Each number is 128 + 24 x the weight over its row's rms, rounded and kept within 0 to 255. Layers, rows and columns count from 0. Numbers have three digits each. The size before them is the row's rms in percent of the matrix's.

# up: layer 10 MLP up, 1280x320, rms 0.0434, rows 582-610, columns 160-319
# down: layer 10 MLP down (transposed), 1280x320, rms 0.0434, rows 582-609, columns 160-319
# gate: layer 10 MLP gate, 1280x320, rms 0.0434, rows 583-610, columns 160-319
up582 096:102156115117122188098171101118177137119099084107162100112118129087156121104113155133131118121140135131144166136133094133097138152118145113164134127140090086109144105107084114110093129146162096087141135120121151153101127125111143064151134135108124095131212128097129116122119143141103165125172155131148124162133138146097133103144165138134125157122127128125098151153107147074127089181145166115133100109148124157108151105126120139158165110160125086138147116089094182108109115151128126
down582 095:132158128115095170144122117147140119150095120158142137158126137126116108130127102139137117125156115123101162114161130108127133091160065079192146153129118136183117087118143175128141157107144149166124113107119162121097151165122163120143133131157131118108142158198133125153087140141136166124127166110151194116114133120111148145115097130129136113128166125100115146138143162127123151143108131123151108102140107139143149112077125081127096145142127097101086145095108121098125138148111136
gate583 102:116152164136133111194109136153172108126143108111134107109133122116130142107129128076150118130145173161133111126150109172087123158113126066129122171152160168117100132134099164101166120177116144101087100144104129127141146097113140127115121072147147130158105117117123148148129109136153147117133119114118145165126131143183192113123129151080127126105122100125087113135139105185150182150143090133093120152140153167137143139139146129103125116094145102151089122145122113135178139133124081
up583 103:106112125134106099119129142114110155173109135145123113115149101205118137156114081127181118127108116102103121157124183159152096152114126119130130125151118107145149134137140126159084116112152124139129190111120101176159135135108124116098120138131101135105107144155185139128109093150103170125146098124156088126109107079112072152156145168136138142102180128172100191112130132122097115110147144108137116127132130121095087122160108177122116131149139148101120112119142098143137131126142138
down583 099:175191124111130107140143114109107099170135127127127159133104165181147178100108103121171189084126136137129103137128116120171131141136099143152131110144133120099098093120102103186103111139149141138143130118132104147121166193157159104127124151104137115125124113118139124101138117132103151180109127125145124077120162097100127146099124110114115152129130131153162173164133177139175104133151134097127138112129124134137148101129098104130153159162138102143097099149132084125134157182146104
gate584 102:112136120119142134129109144115144130135147087113125137133190135147135123141132150113167160100130140129134157122117092083114091141136115103125123139124115107164164117137093168067136122115099108143082137104127120102154115122104149134106143087117141070100148074173152123121140109117145113140128106108086135139161131102141144148130102167090119130132066092172132146131093124132158131150184151147149126129101126088076148126132138134140163147162127120173112139125128118124112136082094145
up584 095:143114125121134135088110156143140103093116110121117141113140122128146194118146127160123119142088109119134127119133147152130130147126163074113095115171100099092120113137156102141122077143104175105155112157101155095157120158167139134129123096141116140166166145153092108090158136102139134136105154138149118112143141153157107115163148088102135124088141139133131160137149140110132107108103134155154106132129142160118116095153135098177143083113185099136126178123094107110161122148106157
down584 097:109139136121122112120143102138133130109105114136109104119128125112146175095088138122132058116191127140154153125110131165160139159173099101160116142085100123134126122182128118159139151139166172132163130090139125171135140155137119135131113159142124151146141088108156127103143139154127110108149120122091128133110138103112122104108148130163123080154163131149105160177160114083121161121145139141118167146115132130118131156125145076105138149104136121103187106141107138125138130122120182
gate585 098:156143153096140134128109123123125120151138151133117148140161130139115090117076110102117122112143148138086150161127123123084138136139148126155144127156150118103114149157128124159114122138127116136151171093112163154129067104119109065154171093134094149091144145098136163082115114128106144100128138145119132084120142093125136145104171109123102120122134111110110101135131132118120134129146119150155140152182154087101181128113099182128109110095189129140106152151102150110128109122123123
up585 098:096105130136156120131128126132135122120120146131165123113152125130092137117142157139121167157101152180112139123121127130088133161138159098117122113150115101149061100107140141115093141091189132167151122119091128155147087148124151148155136137107164120139080072152078123113140106101138186159148158188177094121122197138141124136146114121164126089161140094134114154136139165141124115156137108146151082111153127127136131066082164127125162155129096153116124140154152149149105178163120135
down585 099:138132174119123127145112100129105118108117151147110160128076126117131121119142154092162149099093196093113123127098129118142127129133120115136134093123136128109142134134141079119105151103149131141105099114146134083115164092176137129141140134152097119091114094141142115097071151123119084148137157151133123132133114147145129109117076098156120146100140143112124111116128133142162148149133080137146103094165111164179125125147173167137150121133137098170163117107094062126100116110149118
gate586 100:098113130134077097130169126168155155122124118144104133163133170082129128119104144153109087113127116116128131127125156041129169123142155151096137123088162130078101055132139174115166152120119101124146118146147126134155131138145139128125116101117142083118134133115113113082137110147151077119142119170125101090152105128101123166114108163128147167112128157173113109120140144087148126132152137141106140096097109136136143136142127170104172135165192117166137126134120116085124114136149158
up586 088:145131103116090124140096164147146110122130126129103159138086108114118142093119127137093140138120100140148130067138158123122135133121130124118111083160171212124115109138129159143134134126153123136117071149151105128133147106140154140126150123102151141132084173127145135111112122113110116134120124138116162147132152105107148114129154120164148111067140145146144147144121106102116104144169157118171126130108126107136155135177124130119165146143205133123121118144107115094108122144120127
down586 096:110132125118111115117142152156175178120120113108116114144087147083098098073153128073106106136122079119114102184139156113157191156122101136090127109133133105083110155120139116138150127145090101089118083122078136117118112159094127124106111100159126119158112151148091151135166119132115099135135112114084147111138138134105129115112121134111109150092122137155126116157095135131154104142154115124108147140138117097143136102097102139135146074149154132105144153082122101129113111108103153
gate587 094:072122141100148149115120152113136141124095113103113172120177158122157143115117126100156122095160149089152133134135095086113119123098126124133103145177099130114179121110128144134103126127149056187087154143139122211156144142152128130168152119142139174141169114135159117123109118163149128165130200094142147151115107095136144103134100154154156086111164118158137150136113149105110103143142096138131133131134132110131128159110136062136084100124145146109158130056125122115149109129112152
up587 097:152130158134098156156071130085117138142156128118158138090098113147138110120127117123141154120124121161121125149105117174131152129120073156153083165112113098127121116120177122113142096134156122133108138140168134166123142120148114114126126169168133125159126117144113174102075125145070161190145126172157090098090140107125133134096114127140148117119135157119104158174079147124145094143139181143136097118114144111154158119162171119123156100127142112124209141151115139119162120088130121
down587 100:188147117159148102105125088125157130152154130135102119113156157127153120104117160154148078120074180083066102116142175100135120141145065110132116147086116153115097134123124129096127129128108150088143143156104136136097120110138139156118094118097114141119110149096159163113115117130077155148116113127143151096078105169147145127133142151122093150104121135083104120092108132186121140083123137154146153116145049133095120101146124156137146107137138168154123137143133152070142132121117107
gate588 098:130109100122103138137125140136113106131147115077130113136127123135104106136124137094160124144132147148163131097132156149109146111187144135110169135197135102135058132129165154144169134144081148146134128091126146113128089127097152141146139120124170133124112091107143138134155130140074127120121101104159135136124123162110159107131166166088122133153123136138101164158143137116128168173155166188082145089159107115127089141133105127154138164145117117104150157106105151109168126100172101
up588 098:157103146132118092120173109147133110132121134104121103152160121099096145119082113103158123121108130120079134096132119148153118097122170161073116119147094177078122141145103154130143102118124135134119150094105129117141106140131106117158105097157138123103131115109132094148176138122103130078097157159137142123132146129098152155105160109135116161136123122144150117107135124153080150178152152152150159106149157127123141126094109076170112110141145120128113148089127127102122144121154121
down588 099:128092139161151114100092125107137174130129120113136071136135105138103113139119133129131167136090105110126090128134118126139150160152096110124112145120128155151112092092119095090153111118117119126079142153136087139106102106084113118201152140162104099130128129102146114170100167142113137123129143128124119161101139117116136084165131140093080144123136129128115113130103131132120120150106081109131124120081171165132149113127104142153107136104110118133144146143112141113072141133143148
gate589 100:145104068147130139117173133083118135133110154114127140128102136152126116130085159151156110136122161129112128130134122096120112107139111119130159127130132164093119149114133167070130108113141094120119125118132149153112106140146150132187159105121153099119122120143108126148123129134089155122122154139107108147129162143139099133140072169116113128121101120133123141130163149124187146168156135130089162145148135147143131122120117132123130159157188134120109154111118155140148093163144074
up589 099:129107130119168119064153124122077154086104157116099139153138161149135109124145152130132134127114165096104126119126120094160133096158113111126092127159126168142109169090131136166164127111155111138087141094152119132080122124123142147154150122124147095116111123104126145162080130124129102143080150110144142097112085137110159131122161112124112144166144113104136127147083164139196133101152062102121155105141145125176097155104142124143165129147175095118127127130061129157155139127143125
down589 102:158153117108137143082113111119131118101120098090143127155102112150151104087118150091141138144155109139109112126133138154098106153070082110160115131133132153151133122130144121167127088130157142120129154110116160146120121121126125143154108104123128104153135090140163152092122113117129142169128107129135123126110170138179099104139110143109139153153101109166119131185167063121149097124137145157114184143144145132150098138146116181151128113151114117172132137108140139153148086113168149
gate590 099:128117098117087138141112152131148110144151119143154140100167119137127122093105168062119116158082150160078175124159099154132134183126137056119131159148176113108127132109113093109123117118106160100200126145119103096098106113151122164145165150140094135132141163092098105122136092120128112129086116103100096130138148132170161176157125115098114125112125121124180110122118147099165114121109118143150116133136128118116160147130060165096127124108113110129128119100152154131145138139075140
up590 100:142171159136089111128143127132110132108103130131144122089114099144138158130132154122150157144149130113109129126129142126125096129174185135096125112140145159123133169108156108139131113134139106163071108152152136102106135167156120116143138134154142133066138160110126136100150113091156127158124124121159123127166066197129124109156145130106118089129161153092152141090136151090157149154134091140132086171134122171133115154128115106114137119148168085112085099113118119111106131151126171
down590 101:116181142104152143135148153140178104119081137135129150152093117144106088157119119119090097134111104133129101143147120138120147173118188126114102109122107140137150158141100149118122115129122145139141093133095170103099166124103131101123109140132124108121126127120141136111176148138149062186091178132141107090102127135110111154134141118152158116094149145106108158087084119148115119114126138191145139150098146117090127138196153082087141082111148141119121108105061136138136135115171137
gate591 098:105112167097125123094096090146124082111146113138120143125133143162116087159118144093125158169160122144112125125145181128081141151085087133123193135089101085154157127140147090111093173112146134125116118200103137145119091119106157095168091128164142134152108147157170147140141165137127125109162159098176081127125117142147114120137161145147185149111162127149119135087123114089143124175113113117137121078106134104124109156117126106104124140194123131128126105137157102162081120134100131
up591 100:120120133147116147133122083106104133117153174098118114123113132078095108129146153148117120106162120164144133118087108121103124153145149137151110141145153151154139104139108147135085162092111159078099152080158149132138081095121156139165072105134133135144152130140100136154117157110127142123175110127107102129141122156139152112128132154140096150126113178118202146139154091151132099124133167185136088102128118136126116096124154124099108146104160137141174157151133149122134144116139113
down591 096:111113130161130234142097119119114158116112162172109108121079137150158136127139138145094157140152148127173091139136125136125153124126127126100119117108109109138169136088142127127131111122120112098109127113129177125142125132159095135155098099111112144114153145104104122165147126108106083118087111114134123074123191151126131136177116114135181130114138075180146108131147152111109120165134134113104090126137131126134117184104105115152143095144115139156161118126123116127086106145136151
gate592 099:133080114139163113117101157122122085111166130105122104142135116122172138164128139140118114083178110128136140124085171133108111139104126124122134096102147160154107153109072106141144133187102127107105159105100169101125143142132145160160165143166095129129169141125092114120133117100140128151141083142114085107134130104148157158114114104130149109113139171081131139105140092138105133134126130134118114129140116090127109091128137119196105111144129102118114150135162137098096084120129093
up592 099:079092126124107136140080157176144135163147167136143142115075124083113122098102166101133156105158126119148114148104125192141107149104124201140125144114124133102129100166123104127138122096159148147130130119119136106150088123093162151114140114129108109105135125097077154153128146130188155129125142116133183150092115105106101131086147112118145089141155141118104163130104084083173117120112135102133150097112128142178132113114155097084114119152126101111142122127157163139095158131158141
down592 099:137138161156140121147119098140120147148143154105137126194097162122122153123165119163149112155138054095116106128070066108143137115136111142092146134075134136133128077138140113155115105159138118178137144145140137098109117121144059124116128143144133108138088103127144143093108113132116074097096149111091081150123133142103145114125114146091142106146116147121077115146124088100125120124114150131152140125129161147136175117112124155145138150110133138129123138093136079109100122134178123
gate593 099:133138164127148111158156166136105140138157147132071161104181117114176111137099103143141099152131091102166126099127137133113093118118156111171130106132098115128155125169150180168159104100099118156102154100089140124069144101131143153156134152126148097102155160122091105115116127076140119170156165151100121112123159137109129142077129105181128131164146161126112096092116127108112142138115118125153112108132126119104108121176139147118100128136108143126175155107131177138139141112134119
up593 101:114145180152135099113144100132123155086143121130075090106138112113163156132115123100069082116110154134120168151131105145101163147109110086112092129097127170076156171170121174156133140106125106128137120122155064129111124141109195106156124121095152114128149121135137103087097152099147162131130107100171142111114136132111109115163101070113090130159130126143120126166146110111163129133109123135128093166119144151181145132155143158108138152110120093136138126105135119141161110078118142
down593 101:126121153150123110171170137141149094119101103134120137090116134100165174079122137161117173118113119143115125122101151138112125141080109159183167119111124135165126122125165166139138172139130149143139145126167109135153150164173114155146147177163111166143119137146120077182107119120142098126120152086105152104117163135143148155124138162144123169120082176099159103151109118128116093142114108155097120108163074128145142141098129158121092118125129121113076139155133127137060142123168100
gate594 099:085127094119144115118089150075132146138138148101100112092145120115094114148123133126155107102135147128126174168147145146072141136139115108075077165150162133142105098115111137100114141118110102141136136165097145143112125128111137061130147126137167132089110106116133138129143169140178129162097153114121110133120112138148193079156152145125107107091195151095116139118145142123117114116074137118120105162143120125184123102119139125143087115139130134128135117151145133110110117167085114
up594 100:151100143127125142162118155096159131119131113156101154154145152083128114167135126120146077123101131100077131144154117126130148096122152094119122078154114131125098142132097148126109138117101133135088119146169134092153093100121109091113132117106141081097127135091159148146174145150162119116137130131142115129085093155140125123098117115151102103114173116169141124099140160104104106108132121133134091133104142129141137163125146130140109122128086089103186133123131108098071086132107139
down594 098:152157139129102115086149151078118122108098080113117150094128110122150105129131134175139133134142153097134127131115119123144108099156112134094122133137167083142078152149121159168153169109119176091119125137078120121124141170152136147152146132171128105126158148113114154106119128112112092135112117112151119119116117124111086154125137104088135134143154117096134083126151129123105174146073133174154109147116143117138123134188139190151097090099158101150153123147109192181133082139113115
gate595 104:116137189117093120132147114125121145117067164126126112130146118152139090122100126116127127150152121110151118152151099115120137118129154095105129139097152085116178146165147104137146123086146122119070137127119134094144156105131102139171136122159126096114120109099113117104121153157192098127113121116153125113129143122152166127124110160066115109156124144133135144163106093151150137098145156136146146105138132110119132173144103177093151121141130104140153110096140161150142115116119132
up595 100:122134165128136150135101102155123105093132137098117119115126121094075136138100153127105106103171149127123089183110112202133105139175106130164122138103152145082129117112112102129100146084148115166109089151164069132135112160112127144149096110121123092143119106110112135097117150130142135133148161109182117108151112109110128156107118127109130099147149093123133162138150089120109161112142138104140125147122128101146097111146151153122160098128108121160149171147092186171126131140127131
down595 101:102179151130121185169118143128124154115150147071118112117132108128122135113126114127123140114133097110143118150146084140132138100131161099147146121114137111121157108140143101152143121081139149128130111134143113169178092108135129139154160186133108112155129160124136139096129120100087116138129131137160121135137113069149166157152153133170103107155135109172150119113121048115121124102097080150141142170189123112093129114151129161139124138112097126156161118127115133144153114134102128
gate596 099:092133126118140121138127142146162136110101141132129123154131103080115107139112163119105181161149153126148094134153119170116172169151106131093110107150162133178108117079135172153135140101139142116119122152070162093111163128134146126145138138101128108137165144133107104135074099082133133107119116139127128130136132184134106135100111126109175145184149111166132167125110153173138150090177151126113092112122151103195133101066090128130139143094123124116134092139147135106103133153125152
up596 098:135143162119092166123162098149125127115120122126129131110095104162172134136140138121109118121097092114122102119144122134118131144115159129080130126124178071158130136099109099134169153133105090141138142141163172073108125106148123099133134102119157107141139148140103095156125150094117123102126086120108142100163105137160158127126103123112076140112128105174129135140156154099136113111180148170128101121136103148144123117150153132094161133109115094164131114117166107102136088108157125
down596 098:118145099156119097155137122121101109108131135162077152121136106143095113128165139122078109076146174151113132097137117126112127126111159139115080129114119148128139136123129085147149147127132089098115125110130118113110101110053116101146105138117103178136123153088142123148138132102106162064131134104143104084100117140118113141108099104084138139140163204129135149099127166155173173123141124117118135106139139135170111112088078098090157121166129110178154143140123126097130139122131077
gate597 115:145162126138103151136143127125137126138146089142077128130160156150175109128161133168119124105099117120109082076113132110095108133058058144195163106119127129150131130105097141096109145136118136173154145136125095151137115160169139176144153109117129131096093118104107084141099157141128101174124117104160123161117121111139122086115130125157100138124141109108123115132154118142136169152128110127141131171140112096109130140079115135132132151141147096096145115118144133135130130142112165
up597 118:152080077127143154145098075110117165143108109116156100095167168114166128124108151131104136158120155151115143082091114110197124140131142150132133145125137152106087141136120167097166141111124133123140137160125089136124145139168163117105118128107101135139097113120139126155094111139151135092159139140103098136157133090123107128116140122081115134115144148087128115137123106130114129113190141114128161117110123128060141162100125095145135071122151146105134115129141082154156114149129186
down597 114:105169134112127179124135100106135130154134090167140108132129171142163106159135163124157114121117149125111123068101130157135110127122111121137130143113168117143087157179093160120089134078143146145100147095151105151144112188129151143110122114132097140114091123132084101130127130119128106168126126135155072117148123146141086097132138143095105123140128130123112100164138091150095144168175137080147139129114126157119128128097105132123122121156158074139110100135107103165128126130143166
gate598 096:118159092087108095110112132140119118116140140166109112118130174126105162083129115168128102114187132139115113149104104093117120112118104133136096126116144145093122121097099085076124139128135145168088109107125102158084110116124156156166111153158175140111150114155126081081167131142150120085150070131092149126154131089154150142131136119154134103107073147128136136177171115118114124088130113128124145097139119096112152167104134187137153116123136139141105124095142135157116132135112165
up598 097:107162116108170154167157151093104088137129121127141113132146157146131110131083124151084120102110121149175127098150143154132145118151160107151091097124142138075141176127099137144159167122134129153091116120107160102195126120115140147142106132097149117135134099165150150115153157107134156138116138088134128119103115116174128107099145140117164132170122126149135090125134146158112115094077127116141102154139125126153128162087139131152135155088190157152135125151122117152153155112145121
down598 100:099123126131121095169091111120128093147144155138116099106112156151129130159152132115114135129120077119143109157136091116130147131164142143105113090119151137137115140089100169150121117143131100144084149128163130126140110124203146151147143160127142087107114116135151133113170169072129100089154115137122128087137083138153130148101121079132139110122112114125143151140112115123147095090155067098153172122125143156156134123107114118116159120141135105120151108144154078142147135142135157
gate599 100:151113158167127150157139166090131086126100174168092112141122127123120146064119173110120119125162151130144132062108094151114124099113114124082126164163165164122150157155123125120160163140117121138123137101123148128114133095157109129105147176108134121133079133135156109161136106125148130125133147170093151169151112112128124136151126134122134130173167119143099125164146156118103162142135129128106124127121118134116114119158164166132143108165138110105106121066142132160097111109123172
up599 105:121124116191133134111144156181107110171127126111133133127124162112165185113137148118101130175157085155145149116149145140119137161117118125140117136137124195101114123151136132135115163116106148089127130179122130128100158135161117154141132111087146104076114142143153124165144086141137060134128117138151122136142126128109131111120124087142130144137111095119143118115146143111132101103098116130080098111173085143115104137144139141074144128124135112159115156154105147136135121145114174
down599 104:094094135137095156114133082153096094116144145131174108132095102163107119138114121111098140132104134110110142138149116149144147114129111105158114157144137139133118117094152173114121129152113139144098159105104106158140092116115123148133120106132172133116099118097145112104109095122164164112118141192137132148107143148161139096109100108111157100115128108074131161131137120132115138073116116123137156158107110122130151143156129137139134086173122174143101108117147158104126107164082104
gate600 104:122147096127134053127106117105101144106136136147143148146103118139128117164134083134055113142095107127147150137110133113146126133138101144153165107106163132099150113151064108136137104120158144116110119123128152105169108100144120147132111111132101123107123077121164128145173103171076129148112163159122138107088136109111153112110113111157136170155163105101113130084128110183096116142111124099131127142117124124131127135105101125132131095115119122110131145128095152140114132133161112
up600 106:109141095175147134129125149117104133143122104080149166085112117174138151102125121101145131105123148120135130150166077141144107140129116124170147074154130088095137183147121139133138149131102103118119135107116103144130139172150094109125132152107180131184114125114119145145110117120092122126126099133147092097115130138132121193159115171136124062131151149131160140135129150102111146115133122159155111115126132106134169092128162107116104118126130136157141107152133140143125160113111161
down600 101:162120121102112158102145124092150137125129112140095104128122145141067125126149083099101118108110135159129118140133132163118152123162160109093141108174123155095111111077101174111105123109143076125161171120116121170134113138177124145162133154103133153150098140138104120150087105121127123121142146125152126180099131116109081100153160144172148108107156107155110142131155112113122102108130175203109126079111101168077129161126119145125108127146133113100130143114136102124133135127108125
gate601 098:079108102125142148128112117084162148143158112090136090118175125121132098120103149162139156119113104130136125127165094134132122142161124109122099139160157171107089132123119128113144124121178154132156131140117103151123112104120151164149103103136145144132129149134131176166119162123182132118090122108114144118107101182162149148138165123123150187090114116116125127119068111128125095087113104121147165137118135143119188172128109135163136135155152139101113129095147122142102129130108142
up601 099:107117107120130131207128127090189135116121123104065079142111128110136124155126150151141158068136174124116127153147115082142147095147124140100100147101159110140120134137158109135088072167120103111095183147108118148122131162124131142110115094142105129083129142090126119112136153131120130148137115097077167136108118121125139152127134163103121132131118123078140118144092135072117118127110119135148121140146124106111163173143126173127123127093136147140114116141164113160095117156128152
down601 097:109111119138162111156089124112154127138138126142075115124117131135100120137164097118165164125131149109146086098189096106139142098136153161137121140096154123119173125152158138122129091098100122117096095133118096106107098088128137135124153130102099163133140121150144144121116139116121090139142112130141160142188148128129092113105128095117145074141092069088175162118173115113110131110112108113151081103113133150124138116133139115165123120106141109129115106116114089076075114112132108
gate602 096:120120095142137131129141150149141147090094104121092160155118112173133167118114117132102109093116150153170079106161153130148133155108126119100103105131102153121139103109133083160162141142128114127114131113093160118159094104134109158115115113142164135123111138117114132100088096164098106120148180138093115095117089094175115154070139138133090144128101085095153150083136117142094158101115158148170123106154143110116138139121108119130149109161102149149143146123120125126153128158069174
up602 097:115113188110106126143133172110139129100161128140145147106160159137070098162136128119118114168083106146107151150109111095139118144131145151143143142118125155115127106172152184135084100076153159080130126130168121115082145112135091091116170169104129108110106110146118149139127151113118133091168154121119094143130113124171113127134123133127141062059152152146123109117122137088125140114120128110152083142127142162153127133158122113146109137165105121128133133132119120164114110100121100
down602 098:126130094113080120122122173154105119148145127114123152135133138153134075104117150153127075104126073098147123110084121131149126127126156116193168098116129110121073152103080161099079101147115165129134161122121154172143129129121122129152113138143144116137142152102173126112164130065133127150157110093161143135124137160125173125128122107145103141099157103123105134140105116169076129160129113088124122085149109132112140129120130129148121118134127149126120096106132105152131103117166112
gate603 103:086110094114117115112118098099106123109153127103149159090162145111121130098126126147114108115144165136119118136131121128113141069117141128122085164162087110095150143133133130128155133103127111117100100081150124165131142134113147158122158145101111125120111098105031143123127115148155110140135119113122160118108118135137098143184164135146129183118129131148125126163147126153139123157099136139120117129119134126131159125135127131153121128130146126131094156131140112142160143152097106
up603 101:165146140098096080118152128137144116157121164116106096104085140109125119115103095100114101107085103134122123118125125115059162110144124112124142127118127089117095105119140150111129145081106112134133174165114115128119165124109118093100103112144130115098124072112145128124133084151133168190157169100120148166104121122145163099133146094119113133116128100110173145112147082143111119127096111125142135158169109090106133127167153121089140108137158134150139137129130137078148126092131100
down603 102:169119107111147136127160106149164094126116122134079097143162163151116144067168178145129146128100090147119177168132147129088101104140115147142157116131124129108149132118178149111124103112130085082131116129120132109146119162120149108099167161120130124090120126152152118127102142125159147172130124104139122145137147150144128169168143093107170105100083125121117152118139165097135072120134109134146193107131121112130151126133130148148144134102147149104124135117130134128163138152123117
gate604 100:115120140147164091150121111106117124145186099137173110121112184108118115071138122115149172110140106136116100114147142141122145092062099155118110121156138082123162117115159170098137116125134118126097102151131120128191143168117117141155161165155118105114129073078136139138127119136144148137131165158137115137113143137093140111145079174141107131088093162111105116151120160136116148138137134126104134100143129150099125095143182128135164110116167126139124144173147133127145125118150108
up604 100:164139135111145128169139142153098120063151120125113155153129123153125112115163166149139177104086169118100167126145139104099175111086124165200137102124111091146122115172150146146104121138103119147130128102099116140123127123131121135111165121151142151112151114122113154117090128086130132142061110097142146157141158116134104131107129130105114137100142130139128088118136110151146149143197154118148140123099084123112105156164155096109105147125124102116109131171147108137143148106146143
down604 104:119109168153107116121112109110095108121144089138090129137115095063124136092112099151113135167176075162109145109131148176152105103094145164126067102113133104128140122128114133123163160119119102132113107118140135146144134113097141139169126127117098112098104138155131133111114080149081106096159151173125160174132141123114170161179144119165119134111143125107148129086138082152128147099122149128116130083126079153110117100114119139169146128138118097127118136144158127101106126096059154
gate605 098:098132139175081121151088133158141147145114089111079116152134137112099151129151107149094113080151112139139148159141134124121145127115122106104159117154131071141123138116137132147141171118079138098128131146160148110109113140117109189114128141120128152140164143161083076159145109113135127116166090117109133114138117107145155127102168099098118109151111131140166082128109153145126134108128120091111116110081162109090141128124164125151143143192109141126133113133114094137129108132087167
up605 097:112141138120126120108152160108091116138147115190138130159091143149128165173131101164152120104124165095154156155072106149126189129086141084127117128105145126164095107121151101087207123134128195139138176130125103152108133117153108170142143094088151124168104118105100157155121112170139101121182152129134132128092110149143162102134144136100104137113148168146154133092123129120097175135097110133139131093167122136122130106133148139151141139150132139152099125108144113150102120139145141
down605 099:104128144117117102170166104153115140118143093129141116139148161135159151090143121105133150090150112152121127130122118125129129119133097167152150105092072151154114127111129111165077097107125133164146112124124130159128113110097119097123129098129137199139134137150100123127151144150114140162150114114119109126157164082186133123058115168148104168107088128092130153137143111130112141141137108153110136111102141157135074128140144053149086137132156112098141137148146088106127125103148096
gate606 101:116129124106154167145120184154139124101117112105161133123173099122132104136146157141119186102131094092124132143128129126147118162129117117159124122110098120124141123148135171078148178148120135108123124146134135116109095107171116133132103120121130108120091134131119108100146114129075148160141104151113123103087129138120096170122153103126135063126135099121118127123110098130135105107108124167115136156088081093101122198175115148150171112086125100137111097176131138113132159139138121
up606 102:191109115071133082119123140118109103155114116102150125165154139132132135134144089082139102126083096125130116143154153135121163128121107103139160127099132119142114116110136104169125122081177103122100110148113127108154099115115148130162092112107119155129141148140164132106103111110128107144107123154099188140146089164079115128111110099106158114116111110081083118106097141147117129102094106126146135100149094155112080163126143132126119128152133163129153130134155179121116123107145085
down606 103:118116116125168095107134107127102108132105121142142133179167123139129152140117153141104142132111126126106164125127103137164129112165140141170167161106145068138127131149125125150149132109159155152126145131156090142094167138153165103120131140097113150139142136143084121105138093114090129213131149181073171135111156126130128140093130137130132127150113148143139178135146144147143148159120133132139138092082158114113128103103165088084139134163127136108135094147138137126105174118114106
gate607 102:163086137130108143144125097107123110124166151125142119080134117184128120121108152112123167124140114131136145121109173157107160163125127116101122090128143125118119141089133135163158107111113174146122114114140107112129110155156131114105142095111145108161120152134138149149095091128103121116124148143119115170147100133108122079102166103070107144120106192111120105075121128099111135144102113109132148085114145165130081087177103157096127126111112090109127116158155104136127165114201110
up607 101:152117122141116119170139164132127137130156130104167160129128141095134156096119160122109128105118144136085100149195117134152126147114069162161116112125089115098109186148134149106136166131097147122074128149138144180127091111107139105130121094087109131094120144151156153098131123168169102104131131125116124104176140148093102081192162141118108130164116132119133115136140106108134120097149111103123110152101120152136140136127165073150134127157115148164098149158116144120140102164105109
down607 105:061133130124169142139176120079172154114136088128162123114158101144155099138102143140099130113149121093152142127163114117092105088095112156140135132148104135131157145125111126115131134128130126132153162134090103151108129146097128106108096091119089126088130142176104111095147114113096119148158112147132095137125160115114112140178110141082117110136132140105154091097123115114113125123085115151078100109117118138186161127129112104137143098116140141142106137152180122146122126141111092
gate608 098:107130088117147146134134132157115141120104101142102121157088135100132123157143141132113132135063124071141151150108109119157116154120077123103121138137101129125111151121083150113157163134113139118143146146129173131167163110151138126126111134110142125130116105161156108126134135118135165141099150147074124167137123082099166151123115141081120138131146150104148125147141115141124092150127143117153163142144152125124121120138111167140159122149173106180144146160116124104113170121112101
up608 103:100127141148121139125140074126120104117163110160126092124140154138185135135148149192155119169126114116152141143142098098151130134126141127118088125142090122105109103100137143095124145123112126089134124169116131146148119116144122128124164157091134121131099104138102128149154118125146116121127162114160119146124177141119180157081150077164166159127161151121128132145164130168121110131124137119116142102108173139136117132106114155078170145056141096092132068100133104097100127141094135
down608 096:136152147116107168113126123104078128127186113094143160124120093103108127110117183120149153116138130123138114109156140104123116138143137120123112157112112157117136146207174122175098114167113100092109089136106143137098059104081157140099131119124154098135077092117136123157148162130140115123114141108127095116149108128137123110130109127139166132116087091159159120128123103115084124123116104136137117113114148154125184090109131145164134181122120113134149134127122115165114133098094096
gate609 099:103174081183146125120111126117128116124110144141128171140123144172146150096156105129124143160127101115106113184150128119186119126079147117126113148133133136154173130120106165134127105118075098150122118133131178122160126135133087100124104145141132136149158154112101131150117155090172116117093178117118118116142137151149137124096100087081180134129133152155118106114150137124126124124153138099121154109121108141105168126116145129149128105130151128099110131113136107119150111136129143
up609 095:120097142164115153140141144115137168144163100136119161098137159105163091104107092139146152128153075132137090092086120119138107125175182108134118095131133171136128168124169110102100123167113097118108137154142134126104190157125115155133104159131129145138097095159105146157100113109123144163171129118172098118155142114109092131095110119132142160129103127087135102125133105151154073143090114155137088148142113100119152121137161123122152153116117145137133132090150083116113160133119144
down609 098:066103177130123080106135113173113175106180146107177137113103127077116161151120147149117141127150102122127116110122145127131129121100153132173159117111132134142114144106140111179110097137086123144110140137162156155148152160112089120161113104161093129143167114146142133164101140134084129135142115201141095139116152114126118102156125098136163138095100152109139147127150107167161146136076137157066141116110176111157163153158134139160099142137125144114123155104103154136061146166150152
gate610 104:190110118114148163108122149089147103110128114133131140179105080126149121119160139161148143157105133104128140112131124083110107130140095152133135185136120163139150126119122126149077166116137115105117147129139140107156129085110124100120165185154138153170173140131138116158184089089123129121131100109150113126143141068141145126118109170179121105114100151135133121148119125181090113109116129099123143077162057126127162090127148147102149158153129093149104149152124116125074157163111152
up610 101:121142143107129113135083083120142070099150126113114128129136151122103135143119149155155151149120096086164147169116109127136120162140100119120113150141152145146128119141122162118119104188129098107159174177169088107135120150128116103147088126111104147125130128160139116129127132113091150174145122130108106127143108107117170126081117112123134117087135134126100128126112118170173122105111125089121115145145160088149123126130135104129144134147138133115160141127089073157160097109122132